config.toml
n_layer = 12
d_model = 128
head_dim = 32
d_mlp = 512
vocab_size = 3592
rope_fraction = 1.0
bias = "qkv"
parallel_block = false
init_std_o = 0.0
lr_mult_o = 1.5
schedule = "wsd"
doc_mask = true
train_tokens = 134900000
Each number is 128 + 32 x the weight over its row's rms, rounded and kept within 0 to 255. Layers, rows and columns count from 0. The size above them is the row's rms in percent of the matrix's.

# layer 4 MLP gate, 512x128, rms 0.24, rows 502-510, columns 0-127
size [103  99  99  99 108  98  99  78 110]
[[112 157 112 118 139 146 157 119 128 162 130 113 146 233 131  87  98 157 118 117 142 132  70 142 121 101 157 113 152 152 102 189 121 126 105 137 121 149 107 188 157 131  89 105 122  64 117 179 135  74 144  93 102 139  72 104 116 162 104 109 182 118  63  86 152 107 156 114  80 163 184 144 104 142 183 121  86 100 146  82  88 143 112 136 158 134 128 140  56 141 184 129 124  87 125 100  71 116  91 144  74 130 136 186 199 167 160 141  66 104  97 155 118 138 146 153 156 170 136 144 175 106 133 138 135 158 146 143]
 [143 135 181 140 160 173 174 139  92 118 187 144 139 145 133 186 134  55  63 153 144 163 150 145 132 107 154 140 152 137 153  80 118 188 116 152 113 116 103 157 170 125  89 133  95 101 111 111 173  93 152  74 147  79 148 121 143 121 101 166 136 133 116 142 109  99 172  81 168 117 163 147  99 163 131 154 149 212 166 180  93 207 108 137 144 137 175  86 148 104 111 123 151 116 138 115 114  74 127 121 128 111 199 125 116 152 191 139 103 183 115 188 134 101  76  93 148 140 148 113 126 113 201 108 127 117 112  97]
 [185 160 149 163 132  47 107 109 172 116 158 120 138 149 178  86 153 135  88 133 101  80  70 115 119 128 121 155 173  81 150 163  85 142  95 127  95 124 104 111 133  85 129 145 131 110  81 193 153 117 129 116 119 148 162 155 117 118 148 112 111 137  96 183  96  92 137 160 123 144 169 188  91 117 130 103  88  92 102  92 110 139  98 166 125 142 137 167 125 152 116 155 148 109  83 139 113 114  31 136  63 126 188 150  97 149 162 158  98  72 133 118 153  86 110 228 110 127 119 125 143 109 125 116  73 162  95  84]
 [139  80 109 120 145 130  93 130  73  93 104 139 123 157 172  95 127  97 123 163 118 123  83  59 129 129 114 169 166 104 179 127 172 157 112 128 134 114 100 103 119 138 136  88 110 174 156 121 154 226 151 130 125 118 123 118  90  73  76  68  57 106 114 119 110 146 200  70 151 114  99 110 156 164  77 174 170 115 141 156 113 142 113 132 133 127 141 131 104 155 127 111  96 115  70 127 141 126  89 101 120  91 128  86 116 108 169 145 109 110 123 120 124 116 149 118 164  17 157 112 156 140 206 174 171 154 135 162]
 [109 101 140 142 133  91 163 121 159 130 125 150 173 136 149 143  88 118 123 177  56 108 125 187 131  99 131 105 115 164 167 137 167 113 136 149 145 102 158 112 129  98 163 176 155 121  58 109 165  95 113  63 133 135  88 127 157  97 105 134 143  96 109 144 141 142 137  52 136 164 140 121 134 159 131 170 116 146 106 128 148  25  95 173 133 162 119 102 130 101 172 136 181  91 107 159  91 117 188 112  87 146 121 175 113 109  83 183  39 172 121 127 117 144  64  94 122 100 163 146 130 108 111 131 186  75 108 161]
 [173 156 138 162 142  83 186  93 117 135  99 123  94 167 149 111 108 166 220 151 117  70 153  70 164 156 173 118 133 118 165 111 107  89  69 165 133 124 160  81 120 103 154  92  81 101  94 111 151 173 102 156  94 127 112  83  89 153 126  98 184 166 105 114 133  60 170 120 136 148 157 114 119 150  98 127 136 131  83 160 126  82  99 130 125 157 151 116 146 157 168 162 136 154 138 114 124 128 128 116 176 173 185  94  86 119 178 140  86 131  88 115 110 130  48 133 101 148 130 132  94 109  67 113 194  91 141 122]
 [155 117 127 137 140 123 161  94 144  96  85 125 149 113  93 156 184 181 132 162 110 168 104 172 111 119 141 128 108 158  58 116 184 148 131  62  75 109 117 123 133 122  92 179 102 129 183 159 158 132 138 126  89 123 114 193 119 129 101 168  78  77 125 187 126  72  96 140  86 132 107 162 122 155 131 136 215  88 106 134  77 102 136 154  96  87  60 104 140 136 125 110 108 141 213  94 181 190 104  79 130 113 141  90 147 130 117 158 110 138 116 167  99 189 150 123  88  86 127 128 140 157 109 106 146 115 115 143]
 [164 141 188 130 131 116 137 118 139 101  89 140 137 118 117 158 127 122 184 103 122  75  96  29 101  92 143 107  95 121 174 147  56  92  81 176 114 158  93 107 142 141 130  70 117 113  70 122  80  60 144 163 125 138  83 119 109 180 136 179 156 151 132 133 102 133 120 143  90 112 169  72 168 120 152 107  70 105 173 166 132 117 106 125  83 149  87 211 122 177 146 168 162 121 113 126 174 129 133 127 135 155 115 120  65 118  90 147 134 145 138 183 186 143 127 141 149  96  82 114 146 134 126 175  90 151 112 130]
 [147 119 172 138 149 142 132 160 126 116 155  76 186 109 134 133 161  90 112 165 108 150 103 111 112 186 159 106 137 129 146 155 196 136  77  92  75 140  91 118 142 110 136 182 127 100 141 165 199  98 128 154 162 129  61 154  99 156 122  91 136 137 112 139 104  88 159 137 153 116 184 124  83 121 127 132 162 179 110 168 107 122 126 104  97 137 161  64 132 109  95 122  59  94  98 151  40 107 164 120 113 193  53 165 123  89  90 146 129 136 122 108  69 157 168 142 129 116 129 133 152 102  74  88 156 115 113  72]]
# layer 4 MLP up, 512x128, rms 0.24, rows 502-509, columns 0-127
size [ 97  96  99 102 102  95 104  85]
[[146 117  57 115 105 144 130 146 128 207  81 158  86 141 160 170 177 131 102 159 128  82 121 170 166 154  83 147 124 153 119 134 149 120  85 123  73 192 125  87 125 129 130  65 155 153 114 164 117 112 139 122  91 129  94  72 156 102 176 144 133 141 130 122 134 119 153 225 148 111 183 140  57 164 107 154 169 125 126 113  66 145 113 165  97 154 105  98  99 177 156 162 150 117 156  94 170 116 144 168 138 145 174 142 139  57  74  72 118 154 171 119 127 108 115 128 116 144 164 153 123 103 145 134  98 119  67 122]
 [ 65  62 130 177 157 130 150 106  67 120 131 142  77 105 122  71  80 153 174  96 137  95 232  91 151 140 111 149 115 171 139 133 179 166 125  87 138 129 148  65 125 171 112 182 113 120  82  49 150 176 115 125 129 156 106 120  75 154 121  92 176 104 167 116 171 146  98 119 124  86  94 169 147 201 139 149 158 126 132  97 130 111 105 166 134 141  81  97 123  87 118  72 116 145 117  92 109 161 123 105 137 117 125 173 148 141  74 168 132  91 155 126 101 144 163 153 147 115 144  98 155 134 119  97 129 127  93 112]
 [138 165 119 122 127 129 156  96 156 169 128 156 166 124  99 146 164 119 141  79 220 135 112 120 109 118  81 131 108  62 190 117  74 113 119 121 121 163  82 158 162 153 128 114 123 133 144 176 173 128 118 186 149 134 149 102 108 131 176 144 154 148 185 208 161 129 105 139 146  94 104  79  80 113 102 132  88 130 159 123  49  68 101  92 128 133 141 116 187 153  68  78 159  67 123 116 113 150  81 166  89 159 148 132  93 138 147  72 136  91 148  81 127 115  83 148 177 134 119  85 141 136 140  97  98 126 125 136]
 [125 105 105 141 126 108 119 121 117 132  84 148  76 160 110 161 148 130 131 101 106  72 132  99 149  86 140 136 188  80 143  58 110 144  83 134 152 135  79 182 167 112 144 133 105 123  93 114  94 144  83  55 117 124  90  75 124 137 100 146 118  95 123  64 142 149  97 121 142 161 118 214 154 143  91 153 118 154 185 108 150  89 135 112 192  64 139 151 100  85 129 195 137 179  62 128 150 114  95 141 135 124 110 120  97  77 129 102 112 120 140 158 116 198 145 140 167 158 114 139 107 115 174  88  73 102 173 156]
 [126 152 145 115 148  77 163 125 130 129  99 240 141  85 145 132 142 170 103 120 120  70 196 101 126 115 127 144 133 140 139 142  87  76  77 182 104 145  65 107  98 159 123 115 158 122 115 130 143 113 200 111 111 136 153 116 185 123 131  34 138  87 158 144 113  85 158  87 116  94 119 160 146 114 130 177 115 100 119 185 162 120 163 160 119 150 158 104  82  97 150  92 183 126  92 141 126 126 190 118 114  61 113 138 166 101  94 116 124 154 120 139 163  99 113 158 173 117  92 148 108 134 114 118 173  75  87 104]
 [154 144 145 118 202 120 165 104  78 114 143 150  83 123 184 171 135 140 140 119 152 134  77  57 160  74 106 160 133 117 120 164 140 159 115 136  79 184 140  13  89 108 148 133 140 109 151  95 119 139 139 128 112  88 116 108 145 165 120  68 119 129 124  88 162 123 125 107 164  87 132 105  94 133 119 106 148 109 139 136 153  60 113 152 101 170 173 137 128 218 138 102 113 142 139  75 114 143 129 130 162 158 129 104  73 121 182 110  74 115 144 109  76 158 155 101 133 159 146 108 129 142 115 194 194 107  99 157]
 [136  92  81  90 114 118 122 101 112 107 148  85  92  93  98  85 157 105  92 110 226 125 145 126  95 149 182 172 117  87  99 144 145 120 141 118 146 115 112 128 153  68 128 123  93 149 209  78  65  78 122 129 127 157 120 123 166 167 108 120 132 109 169 141  90 153 130 132 105  86  75 134  90 108 104 151 203  98 190 105 145 111  99 158 158  93 173 139 128  89  81 115 115 135 155 114 118  93 103 121 140 145 118 112 144 161 150 188 110 178 159 161 130 152 121 149 112 142 135  86 163 130 102  32 194 130 143 108]
 [144 136  16 160 145 170  42 109 158 152 159 114  88 114 175  72 124 132 169 131 108 152 135 125 161 137 149 140 137 123 155 147 128 162 139 120 148  76 113 186 121 145 128 125  97 138 157  87 172 116 148 121 124 159 112 140 120 108 120 134 151 158 152  69 141 132 178 171 122 100 105 148 155 103  93  79 116 111 108 108 139 154 135 123 161  99 151 173  75 131  71  61 169  40 169 120 145 131 161 107 171 113  78 102 146 134 114 124 143 181 176 128 125 158  99 122 104 105 132 180 174  50 146 122  83 124 125  97]]
# layer 4 MLP down (transposed), 512x128, rms 0.114, rows 502-509, columns 0-127
size [ 99 100 102 103 104 100  98  79]
[[111 153 170 133 161  97 121  92 143 132 132 129  85 185 183 123 155 124 113 125 155 183  77 130 133 100 163 157 165 145 154 214 167 125  89  79 104 124 136 182 164 125  80  62 134 177 148 165  95 114 137  65 138  86 125 131  91 102 106 145 160  77 103 137 147 109 148 173  70 137  79 126 205 176 135 127  99 106 127  86  89 117 109  84 137 108 103 114  92 141 191 112 149  90 145 113 116 160 160 102 104 189 188 137 151 163 128 106 119 114  70 108 107 160 145 134 122 134  86 172 134 145  79 147  97 135 107 134]
 [131 132 158 137 144  67 108 134 105 149 133 110 139 167 180 151 116 100 143 105 190  51 114 162  83 113 108 190 112 140 155 101 126  73  90 109  90 139 138  48 119 127 121 136 122 117  78 104 127 165 135 120 124 154 134 109  66  90 108  98 132  84 163  89 150 156 178  78 147 128 178 171  91 116 140 172 160 138 146  80 179 125 157 125 133 117 127 138 189 164 127 163  97 194 130  70 107 164 128 106 149 133  51 167 157 120 110 120 135  95 158 113 119 193 179 131 103 131 141  64 135 123  90 175 159 104 111 128]
 [ 71 188 119 162  84 164 128 128  96 144 176  88 175 152 200 130 126 119 108  73 164 180  97 161 137  81 115 153  97 115 133 132 203  98 117  83 180 150  95 129 134 165 101 110 129 205  95 125 110 135 135 158 143 101 118 135 119 129 171 174 174 113 109 167 136 148 161 120 125 151 151  90 139 122 149 135  98  78 138 103  66  82  70  81 119 102 105 144 141 133 147 131 189 155 116 135 101 126 136  91 142 139 130 174 101  36  91 106 110 155  93 126 123 110 138 176 127 148  50  78 146 163 149 143 111 118 140 139]
 [ 92 141 137 110 120 176 125 131  86 134 136 101  93 135 106 142 110 154  94 120  67 180 137 130 140 174 132 169 120 147 107 168 161 130 172 110 132 181 136 202 105 112 104 132 175  65 135 106 145 103 181 112 123  92 138 124 202 103 135  96 159 159 114 130 120 150 120 187 154 104 144 149 109  75 122  53 128 153 143 113  96 138 122 159 129  95  84  81  80 157  85 124 159  96 209 115  66  79  86 116  72 141 140 163 140 121 189 102 135 162 160  96 130  91 195 124  86 145 117 117 145 103 117 170 111 158 104 174]
 [142 127  56 133  96 153 100 130 156 143  91 116 134 101 171 218 128 133 152 175 116  99 148 210 131 120 160 134 133 111  94 111  98 139 127 146 157 109 149 108  60 111  61 138  50  64  91 129 120 119 131 143 173  63 105 132  89 176 133 105 131 129 130 138 175 177 132 149 130 118 115 102 131  77 114 109 146 123 188  98 150  54 169 159  74 121 137 158 123 140 149 168 148 172 131  82  99 169  93 130 102 100 144 119 155 138 124 142 132 122 148 107  84 122 133 179 142 162 197 127 186 145 100 124 153  87 160  98]
 [110 155 131 136 125  82 116  70 103  81 112 137  83 137 133 156  74 211 134 158 128  83  64 149 189 161 111 100 207  71 169 161 149 140 112 135 111 146 161 104 133 125 131 171 124  57 142 125 217 146 131 127 143 107  75 109 163 137  92 105 158 113 114  73 141 138 101 127 109 126 112 127 132 135 117 177 120  78 118 185 111 114 113 126 115 163  99 150 102 154 172  66 134 122 157  97 161 140  92  88 147 139 147 170  86 115 165 123 156 129 110 145 150 119 129 106 151 171 125  98 137  82 134 156 126  47 163 189]
 [103 122  82 140  76 106 163 120 133 158 109 106 108 167 105 161 174 146 125 148 114 228 151  27 186 106 133 136  92 109 149 122 127 164  94 146  84 118 115 100 112 113 137 172 146 101 140 141 164  97  80  92 176 147 118 139 144 113 106  72 122 101 154  96  85 158 135  86 117 143 109 156 208 137 126 113 119 121 119 131 203 137 144 146 171 111 130 151  94 121 107 135 138  79 110 133 126 147  87 141 126 164 103  94 188 148 153 121 118  75 118 155 157 167 107 100 105  64 128 145 180  69 145 100 184 115 182 164]
 [138 183  85 101 177 148  72 129 180 110 119 121 177  89 104 168 165 100 173 105 131 127 118 100 131 108 111 146 126 106 109 130 140 141 128 102  98 143 134 145 175 105 105  94 159 232  91 145  89 173  53 106 138 119 116  88 126 102 170 111 125 146  71 117 122 203 146 187 122 212 102  82 129 158 172 131 160 131 144 153 197  97 109  96 109 155  85 189 119  63 146 114 110 139 134  84 134 152 116 170 101 142  67 158  89 120 155 126 156 109 132 147 130 139 144 105 144 105 115 142  97 119  99 122  79 134 112 160]]